config.toml
n_head = 6
n_kv_head = 3
norm = "rmsnorm"
positions = "rope"
qk_norm = false
batch_tokens = 65536
dataset = "wikipedia_en"
Each number is 500 + 40 x the weight over its row's rms, rounded and kept within 0 to 999. Layers, rows and columns count from 0. Numbers have three digits each. The size before them is the row's rms in percent of the matrix's.

# layer 11 attention query, 192x192, rms 0.0492, rows 0-63, columns 0-95
084:522500477479449472465564449485445478548489580484539510489505494512482574505547464450453557562529423460575534449503533548552474496472518477486507487518435470520603523459498469591481528506512498505497462446461478544502545492552569495527470491493511520464508449453489527447524496536420531476
072:506553484541538505522497582525549434459516436495554520528491435477570439539545443513451503475551514519463481483522468519477475494479461520515555544542384533450498521483414503521473461514452528476519565456503501529501502405569466424451534526488565572466520469531501502466547505470476472460
090:516513532522515477521470474523489496495558541441512471489481490571488560541530531458509483493501457505564536432502458539534551481586510527520494480483537508483499486506483546550512500510527622527488463535510438513458425420522485498453510503491542507389523543540580499403536501563497495509
087:459528513502493526563524459479515426481520470483562549547446474471483456443567476472465489506469549538482548543511557508483488444501456543500466475490541509434525464458494441493487479506515477486537523508516523464400529494516482529470526495475464493473534488580531545483488405556497408468
085:572486491532526464495497497504506446539365434518477456466485525519479476479527477489463466462470460570564525481531526419442557495460506511519411495465561474593466456520469503549457491539461459539546531513536563546474522457484536593455555509530478471549473452494511513435497441521461456564
089:509559512544488552535477499543505529490444479517444408425496479438471490498520460569451537489490508507506492550436539435488489453502473558539446529522525483465527603549504492495509470570510469447499538500534457449481578515585448496441486476519549493435506437473465476511559512531487485582
079:472541454488523473466461487544451465473503515452482535442525491465456477492485511428525459524476534558478541399481454594521515490507527518564477445556496522481463468500471465465526450533511490527436485500464510527561479543429456472512511559522509515488488522451488513512415546534487553442
085:529499472459501491524501502489523505550477484503407557480471521463460495498558527470469518501519493426497431474452449537500487507566476519501526453422510516535459523512462509509508504527457542530459577517509551541523506490531561491495457484506477493585479500525427463555448484447435533456
087:492446508487516466493419533550472452496571444462500517464565541501568531455496523559514491462466506552451491486413568506493527568479536521588450525524508412496402501450442530538514507438499442533573501475536512499480532450563515512469570507483463530496486534492481483539425541473461482517
092:469547519490557522555497451491477488552509476501547610549472510465452505528504536465482535512463489495509467509457460461470492517566458560526489496535505542463503557550533472445486557560460520512442515478527475501432512523424489467510520455559545496450529500534516436524544523481550489494
097:504474536547522488514573459440497529514415585541512568614545554490501481491446476516465477530520480493513469559498547464499556486435550483402500498410520541496466437519532523482481441511526475551507569531514468478451504548478507500501455562445498438490531431553505462475527413556479450613
099:515596564485513574504518524507502545453422506480513524453515516482464456495453495539505512490392531456496510570500519504445499490486536467561523513551573522505382550516524503530505458506465495454396445500477557479607500528487481503550516479542549474503471450508442526480505499504487473487
078:489477463518419551499583521544557560491502512529460553495479420457534481520528565467544494490570528545491444549515438572539535537495448521472524466515501543548510497476482468651480530558533499528459529509435566413533515544519503554508481559469440463549502518539413478503475536523534523493
103:492468455506500490471506486441518512486456510577464487484522476541561497491560471513498435457543471499512511513533507473474628512500501518452503570401504475560482472446466498569464585500504515506541570559492469472525509496508534489514532561474509553501494494528420497505485497480470452500
082:553463488541536533477409495383493466445542488486461473530469481470504506487529470502414435520481561484445474521467512554473480490517541531525514489514406518579509518507598534490449568515464552540540449531508526493386538537526507484478551546476526533475520508467552543515439510465437426511
100:520495537499452486512481489451437505556427462457461522551505500474543514515514404556394497494506455433511443524472555538489561510470526518555529571429489463515446474451606530510468480503496457510443552393487498492474533450509558550507518523471527552544481491511493491575475482469387500442
084:492503505492506451537548543437418478501512525532517455542508506565528489458577544515479531445537564499570506498463480493580526557513507454473422485504481482498533531466438506465475533409482427499505529483479565507518574481513519425534534477474494499491526496552500571456554491524451509527
106:557513516511521478555524475579551483471509502541466483556507518497504463555449524460523525516505564561506560566572508454465476523430539403472496496549451578481530525518472518422573552547465547461530481524529492487471490493486504477544517540552511478521541592481490564506524466525578513499
093:538633526508479467495502539581527490536505448415468566477467524437487474527477579448574576497441495483430531501510546479449416531477493517508575471485521548487453558563533483536570471562454541495493502518531493493509476509508497494562469434499557483505471446514485502557520518530617512440
102:534535481530482548432446535465587479500512464529513447450545506457515470499529484533501491500542447463552542425482490573536523454474517500447503472500466484616511510491516446523455525539515509521530544551480454393430497503490507484516471437561501485558548457474531486522478584427481519472
093:503562486501560485476465543430520543520560405445506421503534466494445481487476499526523442511483456479525521419493444523499511474487511462498534559420479562441471564460494534515483486587482494516483540502529430468542454525506447445449435487543505445535511504469521530502483591463598493342
085:543566447531519529474515520539516556502497553539449458506529529519483499460468490483561489586499498509498473416535484517506539519528511519541538485493465611537528522509448447465421564460497458449407476524420562537500460519468558566579493515561461458537486530497495522499513517564435492517
095:462539502581532447511543535433521544540502457420477480472512548523463529555504530486480541474497492467579484531451551554530526516503505440516558511485499491476434521499524503573446491489473543431469505512498422524541487488532501469488427536430484439521534504534528466493547510490518503506
089:469543451550455556517499560550453535468502461452443530497518505492543483438575528493417489479502509506451432494490488514551494397455521519531462540532483529508587503536531421512411527473510510573433549452462541486496520491559472485533455586402605534532494521474507476470465485502519498491
119:552527508458519530509503493544460560537493552519497493544503565460422483480499526518535456525438513556514499496530505532504495424513426396457485458507494516464539562550525465523514460557528588505476450533529494537488463507444493517499494450597454431541510557583543458483511500522511496556
108:529509560466410492580493549577459524477454479465425519452578574492444425440569502578488454565503575534518520523495416548576461474507484433534544493509507514500444470497459448549435474421529532468448521448488547559478455470496464439520517486434464545510443494581540508518481578493498449533
110:468487460460543513500500526426470578572443515479528445416505495523529477526522539553575570577546399497518484448400495421493525526550476498509485529487565526530508454544512554489524435497515533494485593430506472493522520521452541574522460496521519511515493515484489498495487553509474551470
099:411494486545562441532473547460431505544482472539464482489460542515497472498471468483424489494555497504622471513510531437535495496507459548501486541500530486489465591508529512509450481504414475537505454499503528487433562512529522458471467507431468533508547489535478500464556439418501474491
124:484464582534501452397478471446450523482490554574418459566485523519499469530532466576449537567568450490519432479514505536510507544501528518495478471525517523525504503490533491482453425565560508534518440489520492486554551488478441480607488475455521560501401477522479498539488500493512487544
097:546529552534407549477514500605524486469540572439423534460433448563540485517473546449521497488484569513452542457501456542533419522532501499533486429473530468517536488493484520470549559488479546452543502509520466530529487492544526552491463556493487521498533443462433489584491530523496485570
105:569491471507530590494482507456496427599531545485566498500514572534518501482476527502469510482536544533554522534453553493447523501532547485478516593389439495522509505446537535498554515484526507515517573527508535537559477490480594465513468473578522474568498542517508551531442516489514495530
111:488488530507536411597398544500474512482470492521502511514490463447524525518445471490519538526467439528431433548481499485536535505521463567539499431570573496541463474489434484484540543517531461415502513486417473534438468492449486519502509482466533510512416470506527515580547513474443497423
089:517490585548440430468431550516501569490495529496488546507510555479524533509531450495544425475494483421429470521528488585506533512483548501513485442462547507450520493506467543557555566543530489463506446522504473563495479505489511489502473446522472489433488495473497505485509497531469494544
093:499523558527475509491528499454553514522464524527487503524497574550509489479495462506493463460514505528489515486449457502460428523503509506493527448453470537411494535517520464439511471537467520541569528594576486408504463479471512534546512518521529489438508446461477459467524522488500430520
080:528518540474506509548486535540546525494515496511628441484476512554482500535484434483581499477549533511537526480521577500471496450485529488503606486446466576443543526425425521474494506519550508573468497568514470482494478461562460509517473456472493460523575512443468515526501469569511481511
095:511598575507466514520532530524477477492504478464462488488379544476552482512467527471435510526493494505475508487501591539501395465456514502487530400528480550401560496444523415489496552467484569566425479494494523539492527491535424481467524467470458508398547542554498450532544521562488444438
080:509494484458468536478487466568461522544483506554547464496468532517512497519479408520507466490546497466531479505523471523536446586431520445590542435517418521549431499486568509450541491526506507549540448503537482498507543508506482464480447504445461481482518515470493522510494545449552526444
101:483565544508456518487496470457468543485521547548488456561492496563613506427521478484432484485458536505549530497487475507444482516480507531496509526466506540397532495486542493452451503531538525446561499458502510480527525539511527483461502550525518485424604471523546504441523518500544496504
091:440420491529494575455443500516525526565521421528507515446513494515513516523493551493537541561527505503589442461459447471478495570481485513508476468527464450520535398539559502488566450505537492485552490565473532474506585507491525484487503543444548476500427483470516494443425520468465571502
095:538456497493533569555499476513457487511505555521566442557463483528538483461559500426471422455508465517555472510519494456514518492522502493425474551465494593455535501419415541509468503533521436515530528515461543549555509467457521530531424546461487481477499472534471489463520453553476524508
086:465473501415495457575539495493557561512471483523432457552515521540480492462479582463495529531384549535460513452499490523443531479511514501508502459494490474429495531560531525565510510540492536433509462495515484485441497554448557506527581504510522500454528517608465528572575471534465514515
088:544536493572497420520522519524479527504479497516523490508559399473469498473537578531564485549449498463440506472500508452492544487577525512497557510451570542535537447548458515473471518536507523508560512515513568469540508467525528495512504494524473536468444454476433430499513532527398549566
092:457528484528537518518458480531525534521471538458498510499466534472520488528514533507491420542473520481529499457512483469460430511464583490496508563477541481417544484556490453399511518422473514486533463530453422539512484484428493511456544452480418547453591451488486498421539507526527507551
099:523452450551502588499436513505448523474468564469478555540526401480502459501498539511511495569508469550526504494490529512535482438512527534476470500484479523488554447477485502485586560511535505498474525558441448469524519534483506484529469500536527439526460535389528462521452558512489513554
107:561463537463483558508461547574536498528539461496527481421510526418497419491552578502508525499504455525421480551502422529488564520580484465541498443488550450554412521525497485518489468557510536475400436462515563539554504526497524531582468525537537506492395536504476463518530552491456487487
098:487545494486467466474523467488443466443541485545457497473507566611505519503482484538458487525542442475574491464421402500596495516498541564539456513575515438505553530589556568501447490505490549581508496525442484537491539457479517480481506545488406543486539508492556537446534516447509508487
105:482494459441512448477524515444472481550529528472484505568487517502522505517501452542457483456545479518464474531463530543501405456552422544469531554526520465542560441458529562506497469415568453451482536483479582532466469469551467471549549516398482538476569525541489534496467516464457483450
118:425444464560566511525554450454480500522548501413487530451468516552446551556492486496529505495496508449501519467481515441413475572471508531479522544497454424508561558411486550513536601501466445476554498556500488529502485466540543506468557502487507441544547495507496475491527422485550487512
102:478476507444481501563437489546497470545445531569531450589486492521506474490443564535502502458413502481586481552532484548522517553483527517490499516512527534484520488525507468419551445508513463516541518539449486512546496485514432499467496480608497525486550437546494542451516529503469479528
105:513434553486457487559539486563488510526495503551494498475560471499483453548485516496565525548487512510563536430546465520553452478548520491460514468536514471574531457504452491527564463526560464525429540535464531475514526477550482483531495473599579450578507500474560486501562499529480484506
114:513490539474559520461502522517447503564455484513517504519476493472525424549472445436567509509493563537423500469539493509484498530573530477531527511417477489482492434432515472451482451478496608469375487503509520529547438490488445522488489482487508532443420562481494473537502528487440478463
112:451457531440491523494475558449469465492463451546521477423502457466534525544560543539607496498516493527513491577482539513616540561533503569520498493473392451551480523550460419497506539515516523427526604529456553529533454504544466456567441545528533497520460496529409541508550510477500532514
111:513475499534531539426454508407522536510492506513608476499505472554544509462543437503545471506498462446480577451533447466422521495443526483450484507426490510542515459485521615469535490551458551519473476481531534460451441494505522542533581559550496483483511518526548483462520466492427503521
127:553431485527503436501466519497550513497499535534494524481532474484494539510532502520485442504507435486446498564577490525450592449461491480408428487451437517565479476521550495546520483582465522473485493482535547524502445544489524428527521492529510522431458582447513444482426515522488546485
111:417501542488515522465494499484484464493496559459471471544454569481505557499465535533511493463489486479538482539434479470497624588504483540534517488541542465450455466523485492537497449526523559438553451474419407550451481463529548488544521537497546522427532464551551575450466504484500513562
101:466499505469453528550439530512547513522526524544400445486525461533488529454503511539425508462527504501504530556579486455569499553532528466426576509527465456540515478569534539515449520598464500525479532469420484534588455525501437475558504536484475498497494481513451440469491556433504468504
112:589472477457521548524525533521522461543426537497458477574454526502551449530521569452549456449501532507495454523468528492435484553497513466484494516429472581487523508546483529505484448538510487511510505466487581510560526583517499490543498573467517503521477534542465524451445480512516547508
109:515480541506464466433445491523489503470453474461445495427552520543495410586535528553500475535482538458432446459452448476603504471499561554542491543481482502450438408525518525590450442473528411465515579453493466495536489477500547481480528451462501551465475473522478412496481447472522525476
122:550519516480451511488465549501433459509493570509519512527481547504506480492499482508490520537492489585534446506487416528507520458513487524551511534499499586558568509458500460473442492489563531444488524509496549486495500461501516523470522433533520587485465514518571533476530532520421566468
126:475501464523404506519548492471552489513503460507465463471520483497529529455451451529551523556506487485548492449438512426482532446461483491501539533471508542506559520497510551465481487529528473445498526560571475389517458457599531536476480458478543541461520438545490528469534445432433475565
101:510554476488553486461440496430454529554558481516486538590551484491484526487512457537493538571544488449503466465459498510521507510546520472492481496488500469466503478472560512497519480531534527604502534459521451503552458492546513508575424463411509485588441460398453467460551522442523544496
116:554500457556508567481520493475448515507598489470546460435475500560503503497538505495484521466561457422435486460521472510468464501418468438432434491384449451579577587490502529512531520466450517478473505512540559501521484463529460494523429541467476444557487549490461445476468438524496466536
116:475557437524578561537504505390551498503422464431472561496555480602434538477483492513528433556492520483511561503490459514397560541494445432476492491465516493527508494486463518487507511485455525533485513542559496521563503507478489478466482513483490450532545514529447443505467541476517504537
107:586496551527535527518482488481515591470468529573507482520442471520450497495527520501503559491528464435496485475483491486522492549525533534533474459468515474534544608507494477476544490387526491529487503472534469527495486526503525494580442442522536613452490463453510491478565513444513490497
# layer 11 attention key, 96x192, rms 0.0487, rows 0-31, columns 0-95
077:523484469493465464517521509532550523487492467446481487496533552477534532490446580502523434490496546518502468494467526504482516522523512517534489452543449487528461478542499471507594481436467480560539471519544540447518450446373495525437449425483503510544495529467444492517513566555564491471
065:464496452466520508495525563484412459496452476464462516558475507487466430475483551496477541548449461509508490493595485502520452539427433522462490520514564500485586449534490481578443499503577477497523528452562453543476542529492459555492535520552477508444461415562505558525480493519434491522
071:530459478488519501504461517551558510577556496560493527446511508453463500434467490458418516537495583523558471543477576366457425561542506451501487581499463546454474458496443451486537412470476544471515532494444523497494576536530523510571516489451533523538519506455534573504525528445485495449
085:475559500510534509438479517479543455477481539508511438515549553504514487512499484504552567465521512540516505469518589493447580468464551600521462521469540373588456484541558570483468498454529467503533554492516508518498536550512482490526485517534566525536472412522497507515548489489455482552
082:536541509514464505486526426433478542474489503458530586504472571564454514530491514487522490533489473518392491485543544541460490533493591446506448542553549473543492482576493542534492492473515492452483473461524469486402595532496550535458508476524441532537475506542595529503546479544493477521
094:534460530475545532485520512476492450503448508470506492511526496508523460490552498452495533530460495555502521458586526472505485479510527474394485545443568403565560476438496505459433500490458522502431473506469509513492608518505497465501555500480442516540522510530524522545469485558493526512
101:459478503473531462489537525557417518567528555497551480468546479507484550478473457460524428496577489451529548476471446432546417535520503518502623456446440493430583484504526485443467520546456517473523539491433505504517470468499482544486552536488491511578447504478462531455466460552486452462
081:468472510491550515492548550499479466492531442554496517511531472450496512496461495521471554474468519478602556543461572506480437534425436450527489493473469529442596574476549438523497504537522458435522495460485500503541554572567463461490533510488492535510438447472583429492486487479473444472
096:477480541498509474434469529526547480483435471492460488486465524502456551452520514519464493508524490454401546553465412465513534478560545502562577494553498447553518482452474497440471571504448527484480478482504579459474507520447504528448505537509481518454455530508474468546489572496451475473
097:524436475502549517451465493534560567541500477498587465543530556452495510497547466504529416463548522474506488487455421484507489506533470540580520456577545498499452467472519535421535532433561567499510565498520572507471460495408519471487450539458543502456511508508447519463552519447466522459
098:482544534488529458475419507482506409477548503511490473503495460465489494504521504549524470522487470586397459457548521506527504523510440509553474470457511594523428609538426481514440488498469457520496517481486489477518482566467503574559514473514487529476468548565455470538499539629488519420
099:501607482481473498512490439545528453497519518584558448444522501446447480455491497534551416502424495526455459555499428442529417534549499501473523531523497546520474538503478513480461458515456475546455463501553521456451440502474532536449481489462473491429480532574503501468514471474459521503
109:463471471475539491476487459435543480472492493430544402479484497484435462458510489456481513472530395531497516447514484392580556553472492524502508554468485522461450509461509507493498493496483452563458501503512503571529434434500449458491481487495523489589490529550496543507517503484487544466
116:488429540510458443534541530470486462499513524481446485460523492511489498526450538457552604538488487570543532535561597468422494475485513523527492507507533377532488450515470500495438501498508558498509508484461511542564498567536505523450561461516515489560466462506515506487489493508491554585
126:501519460513456581505549488508481430547533519520500464506563521528496502563455565467544561518456453511557589541512534450491467512446478424487463534506556490495512551492546562491527581503472467487511545500493429521504523484565529528520436470543514458550579475558519519437493430484499519515
103:541506500532433435488471492548521610506508511507496526481525508505511528509507463441489580516525489551488509520532461401466473460512478551482419495435508578457503530499445500507554497490526552479427416466470536518504396480519493563506489496527528505485500533448512566548485497527434522507
114:493478557574422531474549486609522479473532497499528496480459517498505479554404514504545494548530485489483469574444539463470525456539507517566537447441485499535539528501572489495515480479381519500522459468433545497540519471484545557586540414500544546458493506477499531465457521501483489530
120:505554494446508453490502511512443585530514487555550475478475532445602525480484442455533469522506483498492469539447442487522496539545454594478525568495514545534425575543540477501495540475506484577499514482440489441362476458511535456526537493489500497479521553546491516445485476493516462467
104:467496433582505482537464457544539581475537472499531467605438435497468476498535511400491483468453502534548545525494467488493506436426549526551442526508478538498610537549492478476507501466489475491531453526410493504510521449429531523486539546510504478440477448495446513420468485546493489462
115:456528524453468569514493471492515516514468486560493481481498587485545481542435485467498551572510460457520528520465496440526472584502447488498443489552506493513532513486503498517545565489510553539431578570468467542476523523496491430517432581573580463492475505470539534448501581528523468505
129:512532506498493454497522492570521509500472459483496494495421602437511517497560497484459452484522500488469458465523551449526509507585547504504501494461484548470521536507497450484479470494533476456444488463530488505523460487464473554511455402454475453455525532482444462589580545511528478485
109:531541544474459491507586505527531475458420516511517545490526536508489537491496532509547522480519469589453555466579513472457511473539488464562527536481532475484488490557491493539527536431447553479511492467470548524510547517536501524531518475533500564443527502458394503545514444560490566574
117:488527440462559528589522415411515467517513458471528513495508522488547487452467554442526503477456490512499565427512474476470544541431486494541491482503561505403484499503511551493495562532483522474521605539484463504458527374530493473402492520549529443550531468489533531492567481495484538546
114:476502463497452499524485499482552504459507501525577492561535549536480508441483523512513396523470460439505434547446507528510482434524537566446535526531496563493541471573503495512542462463527494485496506514540533447525517485492542472502466432486492470499502516542489536473512450515491535470
098:517498540524545523517478505504470559596533567535454534497550521581510479541506469564499479405517485455503512471504493550513540414479590490482451463432546450522472529519536548506378504460489467551565523491480514451482428552494508476462517441547476525448509523450512525526525463476487549526
118:517473422489518492484474549461489526500480448462504433505501481537496492494451575455468496558474503421431551481474528558442483529531410449515502437529473470566498488529500494520539524493489534464441547529491491500477531443507468484567524537554503500549532511526473527496478533502531482474
126:498483484514540489507436510505537513540511489530542523514504457515555492562459482487594543511509517540535583502421528451473453496497484544476476435515450548517559548487513500428515545534512469424539443509462516472498426523575476516441524506513533406576543483453560585448469517452455479527
112:580516515489543531470444496511540531548451579482454446511481466484521494532564495471469466502452570527468502499547437467523451632409481462573546519487464543516502523558553510467484444468485462530537411467512572444467469487520405521455520604509544515512548501572413465472551570500501495502
118:542544465560547501537472476528567496481511567511429535495506543512568512494452541517437547515486480492450485519564503481530539519543487460508464479474485562516393472453430497508555558434506525499478469493464470498531485477498543529527489472564471513462504420523477457511530527544445420491
120:465539508510497460491446484522532555443507480425504419583451550566503476415491534501443449480479514475482495535479503469520478451569555468542548529470513514436456481475510454508413497464490454470532427456571470539485437513436492439503431533469490517459556499545516465500497501499460466446
117:508450534501537466508461463446550467374513564404474479479452555460432457464505506467485475482483505477460417508454496537574544514477455510474493561544522461484504507520461482499486530443551525525459463460583515526423498511437469461492469541505453495517519506526509502518520464513491542518
115:504539475476563493562599537429571576471511558495471527514541549491529466505480516541481541541433553443515466475468558501532516481536526472477541537500422516510488505417503455481478458493515510485491501508452525484450449447458568492479551565485500491496522473483485562552540499468545507381
# layer 11 attention value, 96x192, rms 0.05, rows 0-16, columns 0-95
102:425425479513469525544534477584507566507520448502588516560523498493509515402490501467536470496563460484503526472490520532524503548530531516559512458513510452484549548531524492487529527482455454528523520490458489509528563514481553426501459491436579480556495455483515522476520492433490491485
102:542438525572431502510499531510522503512534471478468486461531588513498485477444521483569474533477519434483497550519458551529458471562483482509553453449583484508539497521454446536512525452424488405531493523503489544531468472491500502462513387450466523528481489494490468553456502462442546500
105:479466515477519496517414470446489481491512461543539440445505465489527514553396503527497445456520458550520490454501524509523526518575506502541585588522510372499510502487471501444456452557465522478491552488518478495465467470525526449478486499513415536534492413456530529468551443463528499534
108:513450541539455480466454476468479457423473517498476540506456589451491539546519489557520586452490507487500456491456498500526444530464440454529419557524569498450428542538620478498518570556473436527464466479505507496485508508530521544532481517540558504452437564534543474529429450520492487512
096:464456457609557396427591451503482565483475537530521504450542448492470550544544502505544512504587535486443459483569476485491462518504463504526502426495456475517519494495506535470552481498483514505534574458469479532460567531512536589486499512474569545482537563521465459507451482498457511462
106:444481428474561525482530527493485445564478546469547496531516529558486400532505541554507424513500551529477554538534498430523493437501540404444476593548529484504467464471550555515447475461550509552439524460466593513490478401489440491526556502477450463507473583459516446527529478500535485518
096:500518550481525531492493557507474483467559538504485465527522485516496547478490454573440407487456580505404525467451497478543424470516569463528526470414570472577514569495444533521492433458445517510545470548505510576395492475469483517470476526553516425489485552504478467515538549462425467505
099:551481557511559541469481513568499605500498445462469514501505518557567479528484466482558495444554501452529459478559563507485519565576496518449515501474512531530475446471445565528511534527579572492468438469524520524530448398534491513484499433521484584508532523500477491536554509516518431527
107:485491523494519472510466474515489541504459516505406571463513530556502478523490471466494561487536494515437450479450505580506539494564542457456385532560462418534555519460510524517543529425508509494502479451516499487446486523484477512551440544526530509550457588477499524458535480564526456460
103:495536522507525466477484522524482436532484499505509522529514512547501457494552524536514569482546517553533530441522524511530525439493470536483529553471458422594496558499554553602491466510545558532546555476405472561499532486515476483485513471567537521463505453509545602477514446459509491486
101:523570508575559528508515484485568493452484504474451519496515498487492427492479555588484560496443479564506474493547494495535547419583603526473506508449441430492441514455491458559409529385514521531517505514497490445491508537434536397435488559469479525546552508500498544541499538500551497513
099:407520467525439480522500550521507531481527538427488528472489425532514535523483489546460507508482485430533471458508479478553438480465541517535475475459351533543480519466528562523513512451521537473496556472525501451511494487540546522508518423412474531493471462463484513481460506505447478429
100:553512424453480502446513454504557533406514471566529506495567504483545509486465530448464537543462510419558520531532540509457455467483537488535436486509470514497481512481508528567452503562541524479455506511495460481453563502557482468463485489530504562522552430534497527479576472482460515447
105:505491510456562494448506477538437525436450519544489416533500458417495477520507468467515532508520469473534479467529457526458489517445453537459484534564579526536495462547522513505519478415511542526532512491522499499456471510578453487450579532453523485536532449490525564443492516534494514526
108:534525462574582501526479641547507551484521449542545496477478554454529514483521518534502480508526513475552526477501515524452445438522457476456526516453457570553472461464564459524514472567491544548407511497598510526486470558526497433463492542468518510466524455536548562526493499443478461496
099:498412558434450499468459549416468483509512448447547485567461504507492475520453519445505495468540532529487518464564453491410466551490501478498522474511472464475480433421476494455524492479456511496520483507441506475505539520557458488527586512552472499457480523446444487519527490536424494501
100:475443528502538521466531471500562536466538516486494567491489580580508437521477516521478466408489504515486438459502478491493439542487499528475445538464473477502525535545507492424530501514508477431594509518419527415475568466523555489444558587545405540510521504529522518491445489486512553474
# layer 11 attention output (transposed), 192x192, rms 0.061, rows 0-15,32-47, columns 0-95
111:509455495531488544425529518491499531500436510609504400512478504537473512444510493552467468506513519440548482514437473480553543482579532471490499593488452424517502517527555495505503523521470544505546553523512502544544505518498577535538541508504451521488568537470481503387502539476487515541
078:539516477499508513490469505543564481469489543541426463515502491548529490560492469555454519494588503461526493469516438531474520532498515431518463466468451486520472482544528521460558476475496460486444518551482513492497562500531548404546579501477437519479546627558488480513444496547528467527
089:495531498486471459550465537442506516489475442490446490518442467479450517497491443472482474463490535545539411524553497514473453454467476524541459459517526547481449448456510455589452529514522501429514504532527536491494529497529483444515549439465499521469526457531574502501461538577459518455
092:545558564527516533517490534547462442498543477405432527424555492492495421485446461483510503549471495570510513428521534502513483421524543459578489480473536506453408494576509491506541500412456509483496499442454477489565447507467502439559497521521512490463494451529477494518574512493531508465
100:495464565485438588470510510567505526483541494525548537541502493519472388477508506473456483426537510503417557435451486507476530496545574544497483549502491448506534579536479468485493509461470512560505459495491546416521545495515470504499535437518442545570441495452448491581441518477573533431
095:485577539521457456499517506518503583504496499509519462471503472447514538446553347517499523520529517461568466441569435508440442571535536556520532493529484571521488561577514461592410497505534588511511510505407492457445496516494477594558502487525484531530508454547510535506442528466487483499
085:524538486507560472452456582502484472487515467476496485585542562417501477537502523506486482550528521560516506455497468511530525433484395445531445478421496436443533500510538514436526432450505482522570500551555543558596431475477483470518564540499481493467547525482564502492501526476492463562
085:446447466536513482438526499516552459549477477533504543526517490495621522557491444523457539473523472558482498510558449489470523472514453413479498499457510479472430415492467497493560458444461461514500519522459547565496507524426544450473545553462531493554603463477458526566419482514501529504
096:512602507453496532567512592562503510488498467467484557494472443534469449516445556482476468511478496582453473516531480520517433547531497543496499484513463530473495484564496505542483539459455495448503506463402492421567510563525475482484562537424500484461533424441437538508537508524447495460
078:545514516491512489540448497505515531507507495481489452439553479420493451527518507544490468547506561563508415490561494576553451434562547497499485500522461503493436432448479468520439488540575530479448513535491521455406609484499525535497550484513565551487503465527503525513548522492479481476
097:455496527517496576496549563406496416460430499484482526391500496463532522557473516472498471463475469501549471473455506471428479470553466469512553502525572585529455490531453465495522513511458468521497434493408548538543514554454508514476543546503544520509508505465434431549491500481491492487
085:478527430461507499480464465547530493507406507490485509452558490488425512557488454424575489513468479511520566536474452501510476455447489538436548591507517439451418488507480513486498577492471503554541464493553552534502488459480511464507507508525546472585552589497484533417453455461519537544
092:516466511494496498451505541507522486504560496429594509535520502552446490522479568472433454462497465494433521505527474436403484474559539489450473498453516473440469484445529539477558498512483484492570452502489502494512481568514521592503436544586483386542477514473547481507528465427450572532
102:459421527481521412532490534438479484446490407453425583463518479456491486482513503529450518538509505534426452481473558589536491473575487571544503451538506489478505533524526489502443513485418505476492514501467502504467514486510502557508443469420522519506543482454510514551455569517495549424
096:467458474590507498444569475441551539501560557590531497618517451539497514469471527498527494506520534469478535466476465522498561522501548515495456495412508510503560486516459596543527547502496475543523421523457514487534503517475479544578554530522489532527535509520481519422455462534545521474
093:464507473515483473492509482563549447480468435467551509552539523469565538537416481491485510475556497534571496442542499450478538480577437459514497505520551536486458483499462535467567511563547502479548484508508508544434541500452503502466538435428452458454567486514512475592424459507468509545
092:459521521485499547513528484532509555508519491468537542442498472476470488492527445463468483441516477502568492439479514471521425521469557525540500488492549478520561544499460545522476550365495430527507545457472510480522542497474498518453535462449575470501478527468562408585446462516518493425
104:520562422451486515479531470536531495532493465449495492466520509422518574501411508472496448574435460485497486490523521509499467514511461526548526522521532515538517483493481403516430518444453546485483462527510484501535387526440502538477499574417518474539508479486443456546505528460517456458
097:522454470507529543516520492491561492479536470436411513522518522480514484519474435499525529532474545495504540500464542546548481524519554553531598526541458496493513514566479545483438489539511508574415567465484436493561517499470472518471482506524511472536517496454411545490504498517453521516
103:524496462545467510514505513490561536563477600509542463547497487586432480515482487468450507454506529434451557489510586453485493504505587486499444515466478545537514486479436523480535523503518439530485512512515518508530493498492494508469493500569520574458459498525465538481466449514529531546
091:426444473503526554496496517576502468531503491504451522482458481437547534502510524510540542543540546540424463493467517576548496530481528525482540521545497525447594520503536530508524514462480528510514568464474489543521528473507523530466490525403524537506450507483501465551470523468495498463
105:499519472486453506559461480553511484478476464419500499467532589528464492501582458509488489519526508494458525532539496540523505462470548446523562427493517569533443485440521547468412421531488459469471503556524498532475509511498489436539437422453449485483442540446538465503519462502470532489
097:482557571453476514492482477550519463483465510460477526504523548523462542509429487564398459473450484535456533554517472549522490476498504549626443460484513461509478517511530464518518495553603461437494437405480492494522546557467518542476503492476532494414534444485489456508503503575509496446
112:467487510506525525470435495514566580479506500482507485486507603496530527485532471508543443471441552455494465556419518517550477533533468538469494497521515475450487528468479569461505442577561517455516496576484478492461476540541563567530527463533472564470526556553454395551524554501490506540
109:488524533534516516505477482533477477507495549457517441507476509482473473400493471545467488501507521443480515486443517498541569406532553482502479582533563469513497494457507506490480448542496467488486432532527496514441565494522484535473508426626474502526507552523553478520519540504494432502
107:475512539557462508425486512479509456508468527555411508534515488503570499560521563540463535476543487536569506459462469499466502547492436554569499414478517500478553427571558470554532459502494499569489495525479443527538506518546548500463512503473536538466454452479500474527453502525499484527
103:528527467487481458504502506479526471468398520494415489532492469481517525602566521520486464504480564531498527529497503522573533503442476500493502555454487437478457423451570472594439451452577545485536511509549501444494541475494564505531525432413504528446574473494537495480547539523483492522
094:579445488527484548511472502508399413499558544545461508538475432418508514546558502542453479471504553535516551407521528521424457461493382479519465515499465514539548494516497577464495513511500478558576519510511447500449548502563509488514513462463504537498495506524559435580507488459554446461
097:498498450534467491464539488455530454565485498580512470508533544458558510450452481562567503493466488508530510474473483511506539550418414472454495459506471525537564516495506553472481445556536523498474493473550504498480491536531503506466560489509500535536484481629486557442527472522468473540
091:541457510472459511444562438520487430550572561546493480543455444549539546421504487483517499465532549560586503490491435560535505579482492541517490447465478481560489488548532490493479512469495548481495495474498559460567476488496493460525507554545520505513454507449480459516526455440449485478
108:508503517481472527522410512472545487469518474464496522433556545513516542478541568558420460506457442440474471525517442482422484471574474491487536514451495562516416483421485477548500494507555547450554548492563481435492500415538561526465509501519473525475511462463496478575496518438421531520
102:492484525482576475488530462493515525508540531456544548557484520510472506447473500498543530570545507517494512475547517512494419525500576506531534481563437512550507538451507491537525492490489483549456516513522492557447462525470444508446476552546481525586482468481501560438497515508534510460